Part of a small language model's weights: 11 layers, 127M tokens.
Each number is 50 + 10 x the weight over its row's rms, rounded and kept within 0 to 99. Layers, rows and columns count from 0. The size before them is the row's rms in percent of the matrix's.

# layer 7 MLP up, 256x96, rms 0.163, rows 119-143, columns 0-95
095:43 49 46 38 66 49 51 43 62 52 57 26 51 64 59 33 52 53 33 61 54 48 29 47 44 42 34 63 35 50 57 40 48 62 44 61 62 43 46 59 58 49 44 66 57 53 61 32 53 62 60 50 65 61 37 61 41 46 51 55 58 57 51 57 48 66 31 41 38 40 54 66 46 63 46 62 47 41 37 48 54 39 46 67 39 46 45 64 66 56 43 48 48 53 31 57
094:63 62 48 65 63 66 58 41 41 60 51 64 47 46 55 63 56 44 49 49 62 50 54 51 37 51 29 47 52 80 54 40 39 51 40 35 47 50 62 46 66 71 56 58 42 33 60 60 52 48 63 42 48 36 39 66 51 49 32 67 59 52 43 58 41 46 42 58 48 35 61 44 55 68 41 34 50 47 66 55 37 43 48 48 55 31 46 50 53 54 37 43 48 41 50 51
091:33 43 45 57 59 41 60 34 59 31 51 67 46 33 53 46 20 44 57 42 46 65 58 51 55 46 41 54 41 43 52 59 43 47 53 59 51 50 58 53 54 51 61 53 40 55 56 55 63 38 47 31 63 49 54 49 49 33 44 50 41 45 53 54 60 46 62 65 51 58 43 68 49 68 40 47 53 33 42 72 53 46 31 42 45 38 65 48 47 50 29 49 56 69 44 54
105:58 44 29 46 62 56 45 61 64 29 49 60 37 27 49 31 63 42 43 53 58 54 53 56 41 48 57 52 50 38 55 67 55 25 61 49 59 42 70 40 58 36 51 42 48 56 65 39 56 52 38 46 45 63 47 36 24 52 47 41 54 52 45 47 38 43 60 50 49 64 62 46 37 56 56 47 47 59 57 55 57 59 59 63 60 49 54 63 34 38 52 51 59 58 58 57
099:36 57 49 37 56 53 49 47 44 44 30 35 70 56 46 41 52 32 59 59 40 55 44 36 58 53 48 58 47 52 56 38 52 51 51 53 54 37 30 51 53 61 58 50 67 40 43 27 54 45 44 73 58 39 62 61 37 48 43 43 50 35 57 57 53 59 51 45 54 46 66 42 45 49 80 43 46 46 52 41 47 68 45 40 44 43 46 43 41 56 43 53 69 55 31 62
103:32 58 39 60 51 44 57 45 51 44 41 57 75 60 55 40 46 47 58 57 48 42 56 38 49 45 53 60 40 43 61 42 45 60 35 48 52 50 64 61 38 45 39 59 45 57 40 57 62 71 22 56 45 57 48 63 48 55 45 47 48 51 39 56 45 55 41 51 63 56 34 53 47 37 58 69 61 65 25 35 52 35 38 57 50 39 50 46 53 28 67 44 49 47 48 55
091:60 44 53 49 56 64 50 44 60 47 47 58 25 33 50 51 66 35 52 68 59 41 53 53 66 54 61 54 44 46 36 44 63 49 55 29 44 44 58 58 47 55 47 44 44 48 38 43 43 62 39 55 59 49 44 62 38 44 46 50 49 73 37 40 40 65 48 77 40 57 34 50 44 51 46 31 64 37 38 55 43 42 53 48 29 50 42 40 49 47 50 41 60 53 48 35
093:47 46 47 34 51 67 56 38 45 60 51 54 44 31 31 49 27 62 39 45 59 50 47 53 50 40 49 45 44 47 55 55 43 40 38 63 46 59 38 63 55 53 42 49 36 45 66 43 57 45 43 34 47 47 48 25 45 64 62 48 64 40 33 48 68 44 46 38 42 53 59 71 56 48 53 53 48 51 48 55 77 48 42 46 53 43 53 42 37 71 59 42 45 68 44 49
105:27 50 54 51 34 39 58 65 51 40 58 30 46 51 58 47 46 49 56 44 54 42 44 66 59 33 56 62 48 45 38 45 50 37 61 53 32 41 27 69 33 45 48 36 53 47 63 39 53 42 45 63 43 33 57 54 51 44 69 40 54 65 49 56 59 55 39 62 42 68 48 68 52 39 55 42 47 52 48 66 37 60 56 36 61 60 57 48 50 60 58 51 53 43 51 43
092:47 52 50 53 44 53 57 53 27 42 52 62 49 45 60 52 41 35 52 48 47 74 50 69 60 53 70 44 49 70 55 67 63 57 38 41 55 54 54 42 62 61 61 40 65 46 59 45 30 45 40 51 47 34 46 51 52 46 53 53 59 72 63 40 47 47 40 49 76 63 46 45 55 53 58 51 44 57 54 37 41 50 64 57 51 68 62 50 40 46 59 45 67 58 63 55
099:40 45 33 53 35 50 46 42 37 59 54 70 47 52 45 50 50 57 33 51 46 35 45 43 71 47 40 37 55 51 66 26 48 36 32 50 67 48 45 39 63 41 48 49 40 47 66 46 43 60 67 62 52 61 54 51 51 52 46 51 47 44 38 68 29 45 58 55 40 49 31 35 45 48 40 38 34 45 48 43 51 35 58 46 60 39 55 57 42 46 65 40 42 54 62 48
094:56 45 54 72 54 45 54 48 52 57 53 50 46 64 43 50 59 41 53 40 55 52 54 69 55 40 59 47 65 72 50 39 54 43 49 49 68 40 67 48 67 63 58 51 62 44 46 33 48 52 52 45 56 45 50 43 38 32 41 33 46 65 48 49 56 53 49 53 60 39 46 65 53 46 37 58 50 43 58 76 73 35 40 53 50 69 70 46 54 31 46 51 36 49 49 43
097:42 40 54 54 59 55 67 63 46 45 51 54 56 46 43 59 64 44 45 49 38 49 59 42 66 68 33 40 51 44 63 40 23 59 41 48 76 51 48 43 61 51 60 47 51 37 57 57 53 63 56 65 32 50 45 49 60 38 43 35 48 40 51 44 48 57 43 47 41 67 56 48 44 48 41 51 48 38 73 71 49 36 48 44 57 54 49 47 43 49 61 72 39 30 59 51
104:42 62 53 51 50 36 50 65 57 63 35 51 40 31 54 34 56 41 60 59 58 49 40 41 62 35 49 40 29 44 58 49 44 49 38 81 50 49 48 39 35 41 50 57 46 36 58 49 63 49 48 69 59 47 56 36 60 41 56 42 59 53 45 42 35 53 73 58 46 50 42 48 60 49 36 47 59 44 45 34 48 73 42 57 50 34 55 53 39 59 46 45 65 53 45 54
099:39 54 41 49 60 39 31 33 48 56 39 46 27 30 60 48 39 44 52 65 58 44 50 50 53 35 57 74 61 58 56 57 58 60 35 26 42 50 64 44 32 43 24 54 56 60 68 51 57 48 59 49 49 44 50 58 53 71 42 36 45 60 60 46 48 40 38 59 50 53 49 49 46 41 42 64 57 41 56 56 34 54 42 46 52 37 43 48 45 54 48 53 48 62 46 51
100:53 62 58 46 44 52 61 58 49 53 54 58 49 52 51 44 41 46 39 38 39 50 57 53 57 44 57 64 43 34 58 31 45 38 48 53 49 57 50 50 48 39 39 65 58 55 66 51 63 35 44 41 50 41 61 61 76 54 38 43 53 42 28 72 47 47 51 35 37 45 58 54 42 38 49 39 63 74 46 56 54 50 43 50 50 41 40 50 64 66 60 32 32 69 39 45
102:56 30 59 62 33 52 53 51 43 44 48 56 46 50 60 48 61 46 56 62 61 53 61 47 69 56 64 72 41 64 66 66 55 54 47 43 55 48 37 74 45 47 58 49 50 65 53 57 56 31 45 56 48 58 63 36 38 55 59 57 64 50 49 50 36 58 45 53 49 51 60 64 55 59 34 50 65 39 44 46 28 32 50 61 59 41 32 60 61 57 40 58 55 51 45 50
104:55 41 46 57 53 60 49 46 48 59 41 56 54 40 68 45 58 38 55 49 39 35 62 54 49 69 60 55 27 52 60 63 38 35 51 59 40 52 67 59 54 68 55 57 56 40 46 72 44 52 55 33 55 41 50 59 48 43 40 37 61 67 51 49 50 45 61 46 51 53 47 37 57 43 52 55 58 45 76 42 52 46 61 43 51 80 52 68 47 63 47 63 50 41 57 60
110:42 43 49 40 49 62 59 73 42 37 52 54 50 44 59 34 28 49 48 46 72 38 53 45 50 53 44 47 46 52 60 42 52 52 57 45 40 54 41 62 21 34 54 56 50 43 62 53 48 65 31 57 65 59 70 46 48 49 58 44 41 52 53 50 59 51 53 57 52 56 47 65 33 53 44 69 55 52 50 65 40 37 57 59 50 22 55 50 62 51 55 51 35 37 41 43
099:47 55 40 66 54 60 54 45 56 58 39 47 41 62 67 52 55 59 43 34 55 67 49 35 58 68 42 40 67 60 44 48 48 52 38 64 30 54 58 51 68 40 41 54 61 52 43 33 61 32 40 43 49 54 45 60 55 41 60 59 49 36 55 54 44 64 54 50 58 59 43 44 65 41 43 57 49 58 57 48 51 43 44 57 35 61 48 42 44 44 65 81 40 66 49 61
103:58 66 42 36 59 39 66 61 67 60 60 52 49 47 57 63 58 47 53 55 40 54 34 47 54 49 44 40 45 58 62 41 36 41 54 54 55 57 59 50 68 48 51 52 49 58 43 47 41 43 33 48 45 44 34 25 51 64 50 57 68 77 66 61 44 69 45 45 69 50 57 47 57 59 53 38 55 46 34 51 49 77 54 56 46 46 47 47 42 43 56 64 40 58 58 43
096:58 38 56 41 35 46 36 50 38 43 53 62 42 53 49 50 60 29 28 64 36 63 52 63 64 56 49 44 59 54 53 50 42 41 53 43 43 52 47 41 54 42 66 36 45 46 62 50 43 38 37 40 69 35 43 54 57 41 59 56 53 52 53 30 30 63 63 44 69 60 38 40 53 55 60 46 46 57 39 52 37 43 39 36 67 46 47 58 66 50 58 50 45 57 36 55
109:51 42 51 63 71 44 71 53 38 39 58 59 41 67 51 45 61 53 54 56 44 63 60 56 44 47 52 42 46 39 63 51 48 40 47 60 51 37 42 52 62 59 47 29 55 35 31 48 47 33 47 64 45 39 39 62 42 60 54 60 37 36 48 46 42 41 41 69 46 77 46 62 31 64 40 52 49 41 50 57 48 56 49 47 56 54 61 64 39 63 51 34 48 42 47 45
110:53 47 61 58 71 47 52 40 45 48 54 52 48 53 52 57 63 49 45 42 41 48 60 44 48 57 60 34 63 39 42 42 57 46 61 38 46 51 50 50 57 57 67 49 61 53 27 40 43 42 59 59 24 65 56 66 54 50 60 48 45 53 47 48 41 53 51 56 54 58 59 48 70 47 84 37 40 50 63 57 55 52 44 32 74 44 53 53 54 30 61 53 40 39 46 38
095:50 29 51 46 47 47 45 43 37 55 61 53 33 34 53 39 73 62 40 61 18 41 48 36 40 44 68 46 63 51 48 40 66 58 77 52 51 49 43 63 61 50 41 55 55 49 39 53 40 51 50 52 47 64 45 44 40 48 56 38 56 55 51 52 48 52 64 65 43 40 58 56 46 50 46 48 47 43 32 42 42 66 60 74 48 46 44 61 62 53 47 60 49 51 49 58
# layer 7 MLP down (transposed), 256x96, rms 0.153, rows 119-142, columns 0-95
099:57 62 44 34 47 34 50 61 51 37 62 18 50 43 60 49 45 56 51 47 43 50 47 35 70 43 55 56 49 60 50 46 36 41 45 48 50 53 39 58 28 48 65 51 56 39 36 33 37 34 50 40 65 42 35 51 48 68 52 52 59 54 64 41 50 70 49 34 52 38 50 59 45 57 43 61 59 51 54 43 53 45 65 66 50 49 36 50 66 41 58 43 65 48 58 48
095:43 39 54 61 45 52 58 45 57 73 49 40 39 36 44 39 45 59 54 47 30 51 43 37 50 50 64 75 48 59 58 53 43 44 65 55 51 32 40 43 59 55 53 67 42 44 53 45 30 44 29 39 66 33 41 42 43 42 51 50 29 53 50 38 43 43 30 54 55 55 57 38 38 44 56 43 65 52 54 46 41 36 59 38 56 59 47 48 30 43 52 50 53 59 45 43
091:49 54 65 56 45 58 43 60 53 64 64 41 53 38 48 50 54 43 49 54 59 52 54 55 57 44 57 61 30 45 24 59 47 50 41 58 54 59 53 51 64 51 48 53 27 41 43 66 47 50 49 40 42 47 47 45 48 55 50 56 47 45 46 54 50 56 52 45 75 46 26 44 45 46 23 50 64 30 47 79 45 59 75 46 55 49 56 42 53 61 49 54 35 60 61 57
100:48 61 49 46 37 49 54 60 70 52 44 49 43 57 51 55 38 64 41 59 50 36 37 29 48 43 58 57 39 42 61 46 40 58 47 56 59 49 52 49 27 48 60 32 59 38 59 39 66 42 64 43 41 43 42 46 54 58 54 46 57 56 57 33 30 51 47 40 51 55 49 57 46 45 42 76 22 27 51 62 37 59 46 42 36 49 41 47 57 60 58 56 48 51 55 56
099:42 54 54 38 58 60 60 60 58 59 54 58 47 50 61 43 42 68 45 41 46 43 29 64 38 29 39 50 52 40 70 67 64 44 67 71 33 45 66 59 53 47 51 50 50 59 44 45 58 54 45 48 57 42 48 59 29 50 37 51 50 38 49 61 62 65 51 45 28 39 49 46 52 36 55 54 51 74 53 42 56 53 44 54 62 43 67 56 58 48 58 58 42 56 42 53
105:63 34 50 56 43 39 32 62 26 54 62 81 43 43 58 39 41 56 49 43 34 44 49 57 45 42 54 47 57 49 67 35 56 63 53 69 39 49 43 64 65 49 37 45 57 43 50 46 53 60 47 51 54 48 45 53 58 47 62 66 56 46 57 48 48 48 68 39 63 54 41 46 40 36 67 61 60 50 45 54 62 79 46 45 45 52 52 62 60 49 51 52 42 62 57 49
094:39 69 60 58 50 63 31 50 61 54 72 44 61 35 34 46 46 70 42 40 52 54 62 50 53 44 58 59 46 55 51 31 38 33 63 57 37 35 51 42 69 47 66 50 49 65 46 65 35 55 50 48 46 38 43 52 48 52 70 58 51 61 53 59 64 37 56 36 58 40 67 49 57 46 57 34 48 57 62 43 55 52 54 36 52 53 58 52 47 45 60 49 33 45 48 48
100:45 48 55 41 70 40 53 42 46 57 51 48 51 43 75 33 59 54 46 64 43 38 44 46 54 55 40 33 51 50 50 46 54 76 52 54 29 27 52 65 66 49 59 38 67 52 48 53 58 34 66 60 34 49 59 53 40 58 49 40 66 49 48 69 48 59 46 43 49 46 64 49 40 58 57 45 33 40 46 52 47 39 54 56 59 49 29 48 64 41 55 57 55 37 58 50
102:54 51 42 56 56 54 46 57 61 59 50 37 43 44 46 41 39 52 62 58 45 77 43 37 50 47 56 35 67 64 76 51 52 53 34 46 41 43 52 57 73 55 34 59 61 59 37 67 58 67 53 46 49 48 41 44 52 61 40 36 36 47 51 44 47 48 58 51 61 46 47 41 50 48 66 41 49 60 44 24 52 60 52 72 42 61 45 47 43 54 61 31 49 52 40 53
100:62 65 70 46 51 49 48 43 48 47 66 65 60 48 48 46 62 57 45 49 43 53 46 56 55 41 48 42 41 39 44 55 46 42 59 50 35 53 44 33 50 35 52 44 57 73 62 29 59 53 49 39 52 51 36 31 57 77 56 42 50 47 54 41 67 40 40 58 62 67 69 51 62 55 58 67 41 57 52 67 38 49 59 36 49 55 64 47 56 51 53 44 52 47 68 43
107:50 33 30 56 57 61 54 49 51 65 40 28 68 59 43 31 66 47 67 54 58 41 49 58 56 59 48 45 55 69 54 53 66 53 64 45 56 68 46 50 43 36 46 60 39 55 46 46 40 53 47 38 45 43 45 54 54 54 54 51 46 57 57 70 45 26 43 38 61 49 74 43 50 44 43 59 38 52 57 46 57 46 36 64 67 46 51 68 62 55 42 51 53 52 53 46
097:54 55 42 40 58 64 30 43 46 44 45 74 66 48 47 54 65 45 55 54 51 65 39 59 59 45 36 34 59 52 41 46 47 56 60 58 51 51 47 30 42 39 65 44 35 45 62 61 34 38 59 54 43 43 31 51 56 61 76 47 36 51 57 48 65 52 57 45 57 66 29 48 47 63 53 52 57 60 42 44 53 54 40 40 51 43 54 50 40 43 35 60 43 35 40 51
102:47 75 54 59 58 51 55 39 42 64 50 30 50 37 59 71 41 35 50 48 62 47 39 63 60 46 45 58 36 50 42 47 32 42 49 56 45 48 54 55 50 58 53 54 62 44 51 39 57 45 30 55 42 55 53 63 42 50 37 45 40 46 56 40 60 43 69 62 45 50 53 44 51 36 52 38 36 55 34 62 54 63 47 51 60 38 25 58 46 46 28 44 71 53 47 36
106:47 51 51 43 56 59 49 59 54 46 49 15 50 64 67 37 50 53 48 50 56 60 55 54 47 54 47 29 72 66 43 49 71 53 48 43 41 54 45 54 42 55 54 46 51 51 50 49 32 56 51 42 50 51 32 40 41 55 65 71 59 38 65 69 47 63 52 55 69 51 37 64 50 56 56 45 62 62 58 64 54 53 53 59 48 36 55 59 51 45 53 31 48 64 48 62
101:50 46 52 56 50 51 55 47 55 63 52 29 34 39 77 44 61 57 59 57 25 53 62 43 45 49 66 60 31 47 53 51 34 48 60 45 43 57 63 34 56 39 45 44 43 59 57 44 56 53 51 55 64 45 60 56 60 49 53 48 57 46 57 51 25 69 32 46 51 46 36 72 51 60 69 51 37 37 48 47 41 48 45 46 43 49 60 51 34 43 58 62 58 55 41 58
094:63 53 38 36 49 66 42 50 59 42 36 82 28 39 52 55 56 62 67 58 63 60 42 54 46 33 50 48 46 45 57 27 53 47 49 46 66 51 69 52 45 61 71 45 42 37 49 53 52 41 52 58 50 50 53 28 37 62 67 60 59 48 58 58 47 50 47 45 38 62 48 49 55 49 54 46 54 46 51 31 49 35 42 38 44 51 43 37 57 50 53 59 50 41 50 65
099:48 61 53 50 60 59 49 55 67 46 33 70 52 35 56 57 63 70 32 43 59 57 46 54 35 41 38 56 65 49 48 44 38 55 37 44 45 33 51 44 59 46 69 51 37 38 52 32 53 41 55 76 49 36 43 39 51 46 66 51 45 55 46 50 34 61 47 55 47 38 60 41 39 36 42 64 60 51 54 55 60 62 53 66 56 41 52 42 29 56 54 52 46 46 38 44
099:48 46 63 56 59 35 57 55 39 42 63 55 52 57 49 40 53 53 55 54 65 37 47 47 34 45 57 41 62 59 42 50 55 32 70 42 26 48 38 54 54 39 59 48 55 52 46 46 62 58 46 25 46 68 46 50 30 38 58 68 35 49 43 58 52 50 50 38 59 53 34 43 58 43 51 37 52 56 39 60 56 59 48 61 51 47 36 27 45 39 37 51 40 49 65 67
104:61 43 42 18 41 50 50 49 52 57 51 56 54 57 45 34 56 59 42 64 34 66 44 47 43 50 46 47 61 47 63 68 58 52 36 45 69 61 26 45 47 54 44 76 55 47 62 45 30 51 45 60 33 51 61 51 47 56 51 60 54 47 44 68 40 51 46 53 44 32 64 47 40 44 54 40 49 54 57 30 48 43 45 56 33 61 51 45 48 61 58 55 48 57 39 41
094:49 57 37 55 36 50 59 46 69 52 48 63 58 62 38 57 33 53 50 47 59 43 49 34 41 65 58 50 41 55 52 60 63 37 60 56 53 66 47 64 32 66 43 26 52 26 44 48 50 63 60 52 46 48 70 47 43 38 42 47 56 48 49 49 64 61 41 56 47 67 58 73 51 53 51 42 33 48 44 52 67 75 46 57 45 46 51 49 55 48 37 49 44 52 54 42
104:60 47 51 78 31 61 57 67 59 40 49 48 57 48 54 45 46 53 35 33 54 49 41 45 53 39 45 53 57 61 44 40 61 55 66 59 40 44 41 32 52 75 33 41 57 33 50 43 54 48 44 55 48 58 65 53 53 38 52 46 26 40 29 59 47 57 33 50 53 60 44 60 48 56 33 45 57 48 54 40 42 55 46 38 45 42 41 56 57 43 57 63 57 60 43 35
100:44 34 59 62 53 42 43 38 45 47 68 58 43 53 59 40 53 42 42 68 45 66 55 61 50 46 54 57 60 31 58 49 43 46 56 37 50 51 63 57 68 53 53 56 45 58 44 42 49 45 34 53 28 51 60 55 63 69 53 46 49 54 50 49 42 45 64 36 59 52 77 49 65 43 65 50 57 61 42 45 48 44 33 19 48 44 39 26 51 47 53 48 41 52 50 49
108:33 69 45 48 36 49 59 44 48 63 43 35 63 44 39 58 46 50 55 63 34 57 46 60 46 58 60 62 66 47 58 42 51 60 52 43 52 72 52 48 52 55 50 62 66 62 52 48 50 49 52 49 39 37 52 39 56 39 53 42 79 48 48 41 67 54 62 34 65 47 49 31 55 66 69 46 71 52 55 48 51 54 57 53 45 41 54 28 53 53 37 42 40 47 58 53
111:50 72 49 36 28 45 42 41 48 50 35 47 46 39 56 54 34 57 50 49 49 53 58 64 42 47 52 56 37 50 61 53 51 52 42 58 49 52 54 54 55 58 45 67 54 55 58 61 51 53 60 48 69 39 50 41 49 30 49 51 68 44 50 60 47 52 52 51 39 51 72 39 32 43 14 38 67 36 52 45 54 40 42 54 42 64 39 53 50 63 48 51 60 68 34 45
# layer 7 MLP gate, 256x96, rms 0.175, rows 120-143, columns 0-95
099:63 58 55 66 54 52 56 40 50 67 52 51 63 49 59 39 27 36 45 55 58 50 59 44 38 49 40 54 59 37 33 52 51 26 60 39 51 49 57 47 44 48 45 54 46 37 44 57 53 49 39 38 40 59 39 53 31 66 62 55 58 56 52 44 63 53 65 65 62 53 35 48 57 64 33 57 68 66 56 38 68 56 57 54 41 48 57 41 55 53 30 55 47 59 58 64
089:79 48 64 55 41 38 49 50 45 56 44 58 54 60 50 39 38 49 40 57 63 34 69 56 58 59 44 37 46 51 47 56 52 63 50 40 57 49 50 44 46 58 39 34 57 45 53 51 62 46 43 41 43 58 42 58 66 40 50 49 50 72 53 55 45 42 40 40 65 52 43 55 37 43 65 31 45 61 76 43 61 58 46 49 42 54 39 39 48 50 56 48 23 35 59 39
108:58 47 37 56 48 44 42 46 56 39 36 61 52 45 24 56 42 30 48 48 56 55 59 53 57 58 58 47 56 35 40 61 66 37 65 38 52 48 54 49 35 53 48 58 35 51 45 58 52 48 33 58 55 41 55 60 47 37 51 49 30 48 42 43 61 13 52 55 46 58 47 49 43 60 60 40 45 49 66 45 56 57 66 68 54 44 67 64 41 38 37 44 56 50 46 58
097:32 38 59 45 42 56 57 50 62 49 52 53 66 60 56 52 42 31 35 66 42 56 37 51 50 62 61 42 52 60 55 63 69 40 22 47 52 34 49 34 61 60 61 55 42 66 44 60 52 42 44 60 54 50 69 58 46 47 59 44 66 52 45 50 62 40 60 61 33 47 53 48 54 57 52 33 48 58 57 48 45 56 48 35 62 45 37 41 28 50 35 50 55 59 45 48
100:41 70 54 55 50 62 48 73 51 45 49 31 45 31 57 64 37 46 43 62 43 50 66 53 43 55 53 46 45 59 53 60 49 52 39 50 46 52 62 50 60 66 44 54 63 34 35 41 82 70 42 51 47 55 47 48 44 41 67 50 48 51 46 45 52 61 53 59 60 58 43 63 51 60 46 33 67 61 52 51 50 43 75 52 47 52 42 52 61 49 66 55 42 62 49 64
097:58 57 57 45 50 45 48 38 46 51 38 67 56 71 60 47 33 40 53 54 48 47 49 46 48 42 56 60 63 53 38 64 50 54 55 39 53 46 75 49 58 37 67 69 51 51 66 54 45 65 46 55 65 39 49 68 58 61 56 47 39 57 58 54 26 37 61 54 43 34 39 29 59 47 52 56 41 55 49 57 35 49 46 58 43 49 61 60 43 56 33 61 61 47 62 37
096:47 41 57 53 55 57 42 40 46 53 56 57 60 40 33 64 46 48 58 66 37 47 60 51 61 58 48 41 43 64 30 62 63 43 72 68 49 39 51 57 53 49 48 62 48 36 57 64 21 67 45 41 49 59 42 46 65 52 49 60 43 52 35 40 26 33 43 49 51 35 46 50 52 69 47 55 46 44 37 48 54 43 59 59 39 44 49 52 41 57 47 50 55 47 34 64
102:45 48 59 42 36 49 46 40 44 38 47 30 48 39 45 57 58 54 62 45 35 57 46 65 58 38 55 64 54 33 61 63 48 53 62 42 56 43 56 64 58 55 51 49 61 44 57 54 63 43 57 54 75 41 52 59 55 47 59 48 65 33 43 63 53 58 64 35 62 51 48 46 38 77 60 50 66 43 41 48 44 45 54 65 58 61 35 37 35 55 55 33 45 47 32 55
087:57 58 37 38 56 44 31 48 69 69 34 37 56 62 45 41 47 54 34 39 62 55 43 57 51 56 55 44 57 14 56 50 57 68 40 47 46 52 51 51 44 43 49 53 46 37 27 46 49 58 53 59 42 45 58 57 47 42 48 57 31 59 58 68 44 39 58 47 47 45 46 54 63 36 38 31 52 47 42 32 40 53 57 49 51 57 32 43 52 39 51 57 41 43 46 56
109:46 31 44 55 35 53 64 39 61 43 46 39 51 59 35 53 50 41 32 67 49 55 41 44 54 44 56 34 71 54 46 45 37 39 62 50 49 61 53 46 63 56 54 65 56 57 48 52 52 53 60 37 38 50 50 58 47 51 44 68 54 48 53 51 48 49 46 71 61 55 34 31 44 58 52 46 30 55 42 35 43 54 69 47 35 61 29 25 61 49 43 37 48 51 46 43
098:64 52 61 48 55 52 53 40 59 54 56 60 51 46 42 45 52 61 36 55 34 48 68 55 54 52 60 83 34 36 54 54 58 43 40 41 40 48 56 39 54 49 39 54 41 41 56 51 58 40 44 60 40 51 44 40 65 68 55 45 31 37 36 69 46 60 42 43 33 56 57 55 57 51 45 45 63 46 66 50 30 58 63 43 52 52 58 59 60 47 61 40 69 45 51 69
101:55 46 52 57 42 48 54 51 60 36 46 46 48 77 58 47 40 37 54 42 36 44 58 49 60 54 65 42 55 32 55 68 44 45 46 61 42 53 42 57 37 62 62 32 43 47 42 71 47 48 51 36 70 34 55 61 42 41 43 36 55 46 39 61 46 66 37 43 41 43 63 63 61 63 61 52 59 53 54 39 34 53 43 37 44 45 60 55 28 58 62 56 42 58 55 51
097:34 46 37 46 47 43 42 44 38 50 49 49 59 45 41 53 50 40 34 55 45 45 47 69 33 64 60 40 67 49 43 63 59 53 59 52 28 42 58 72 51 24 49 45 53 59 66 56 53 61 38 37 48 41 60 56 49 39 57 53 62 59 53 55 59 61 54 39 58 44 44 69 62 57 52 43 69 64 48 62 54 44 50 64 38 43 63 58 47 39 63 47 37 46 59 41
100:54 62 68 48 44 53 50 52 61 46 45 46 27 43 61 45 61 47 48 56 58 51 51 43 51 44 59 49 57 46 41 45 60 53 51 46 68 38 44 45 76 42 31 51 51 48 44 44 54 60 40 55 43 84 57 65 61 55 41 27 58 46 28 48 49 29 46 58 47 63 51 45 52 42 37 56 51 45 60 49 52 62 62 47 45 59 30 43 66 66 47 39 54 49 41 53
108:50 66 41 58 53 51 50 51 53 49 42 69 39 41 63 50 57 29 64 50 63 35 52 50 34 35 52 36 52 56 65 56 52 54 44 56 72 48 65 37 51 48 47 54 42 50 48 38 50 55 40 60 66 51 36 45 50 34 58 51 45 44 62 50 40 31 40 50 42 51 66 50 75 51 46 33 59 52 37 40 51 37 61 47 39 54 57 64 39 50 39 52 31 42 62 63
105:55 47 64 57 28 51 63 44 44 26 20 61 40 61 33 59 42 38 41 55 63 38 63 51 54 48 64 53 47 66 57 50 43 53 53 60 58 58 44 61 57 58 49 41 56 53 42 49 58 59 42 40 57 42 53 58 61 59 35 64 54 50 39 42 43 43 63 54 68 52 47 33 51 52 70 55 41 34 31 42 50 49 35 39 54 52 38 59 53 52 47 66 51 49 54 51
107:47 49 41 69 46 48 50 29 48 55 39 43 51 52 61 78 35 37 53 51 57 41 61 46 54 60 50 25 52 22 47 50 46 54 48 54 43 50 55 44 38 52 54 45 63 39 52 56 46 49 37 56 66 31 53 44 57 57 45 34 43 51 49 48 52 36 40 59 52 53 50 69 51 58 66 62 66 46 67 46 49 43 41 46 37 45 24 64 55 43 50 52 49 54 58 38
110:55 53 68 43 55 46 47 63 30 49 39 51 69 39 56 57 51 34 48 47 48 61 68 63 43 46 43 53 50 20 55 62 71 45 53 38 46 52 33 43 75 42 52 48 57 56 33 54 69 69 32 38 41 52 47 59 61 45 70 48 45 48 52 52 43 64 59 70 48 51 53 53 50 56 41 40 51 47 57 62 62 49 40 52 54 43 56 45 50 49 63 52 53 49 53 55
095:40 55 61 64 63 61 31 48 65 51 33 55 50 45 53 52 48 53 31 50 59 46 43 42 65 41 70 46 58 53 32 49 40 48 57 40 46 52 45 38 66 40 43 61 47 41 53 53 62 42 52 49 60 62 55 47 59 38 49 48 39 52 41 47 48 53 54 51 41 39 44 44 43 64 41 63 30 34 53 57 63 53 44 40 47 45 41 41 27 75 35 57 29 39 63 60
101:42 59 67 45 45 33 49 39 53 50 41 47 57 42 49 43 42 58 29 53 64 51 56 43 63 51 53 48 48 51 41 47 48 55 50 45 72 52 56 57 52 50 46 37 45 77 58 46 28 32 37 48 59 40 15 46 54 34 48 54 55 50 40 35 53 39 55 75 40 52 52 50 44 54 59 61 48 44 57 43 54 71 47 56 47 46 38 52 46 48 36 53 38 35 49 45
092:58 51 54 33 41 57 53 56 38 51 44 49 56 66 45 31 50 39 49 45 54 35 66 52 51 51 69 46 54 43 47 49 52 52 53 65 32 51 54 39 41 52 45 49 30 61 21 60 64 51 36 47 35 63 54 49 52 67 36 51 46 33 39 54 82 56 64 51 57 54 49 33 53 37 52 54 46 40 42 29 56 53 48 42 48 48 54 60 48 44 45 54 36 47 62 56
100:48 36 69 56 29 56 30 41 53 43 49 62 56 57 47 57 47 42 43 45 49 32 51 30 43 56 45 67 63 56 39 53 59 59 39 50 55 28 53 50 59 55 49 50 40 64 46 54 59 38 45 49 50 54 54 38 57 46 68 44 50 46 63 68 74 51 35 62 54 54 69 32 57 48 47 54 51 51 42 57 61 40 52 41 63 56 43 57 50 31 52 65 54 44 36 61
103:75 50 33 65 38 44 46 43 36 60 66 53 51 50 36 56 49 38 53 66 58 39 50 34 51 54 39 42 56 38 41 48 59 39 46 43 49 48 67 56 54 53 52 45 53 46 75 68 64 47 41 58 35 53 46 58 53 47 59 46 68 48 45 43 70 33 40 53 63 41 60 35 48 45 65 42 41 61 59 57 57 49 51 55 40 63 43 41 63 29 56 64 51 46 53 51
087:44 35 55 56 40 45 54 55 50 67 47 39 42 30 65 43 53 34 37 57 32 41 69 31 49 71 61 54 71 53 50 53 78 47 53 59 51 50 47 47 56 65 52 49 55 45 37 50 47 43 37 43 52 59 50 48 37 58 59 40 50 54 35 52 44 49 71 56 66 50 55 44 51 41 57 36 54 42 49 50 44 42 55 53 57 42 55 58 57 64 48 57 32 60 46 73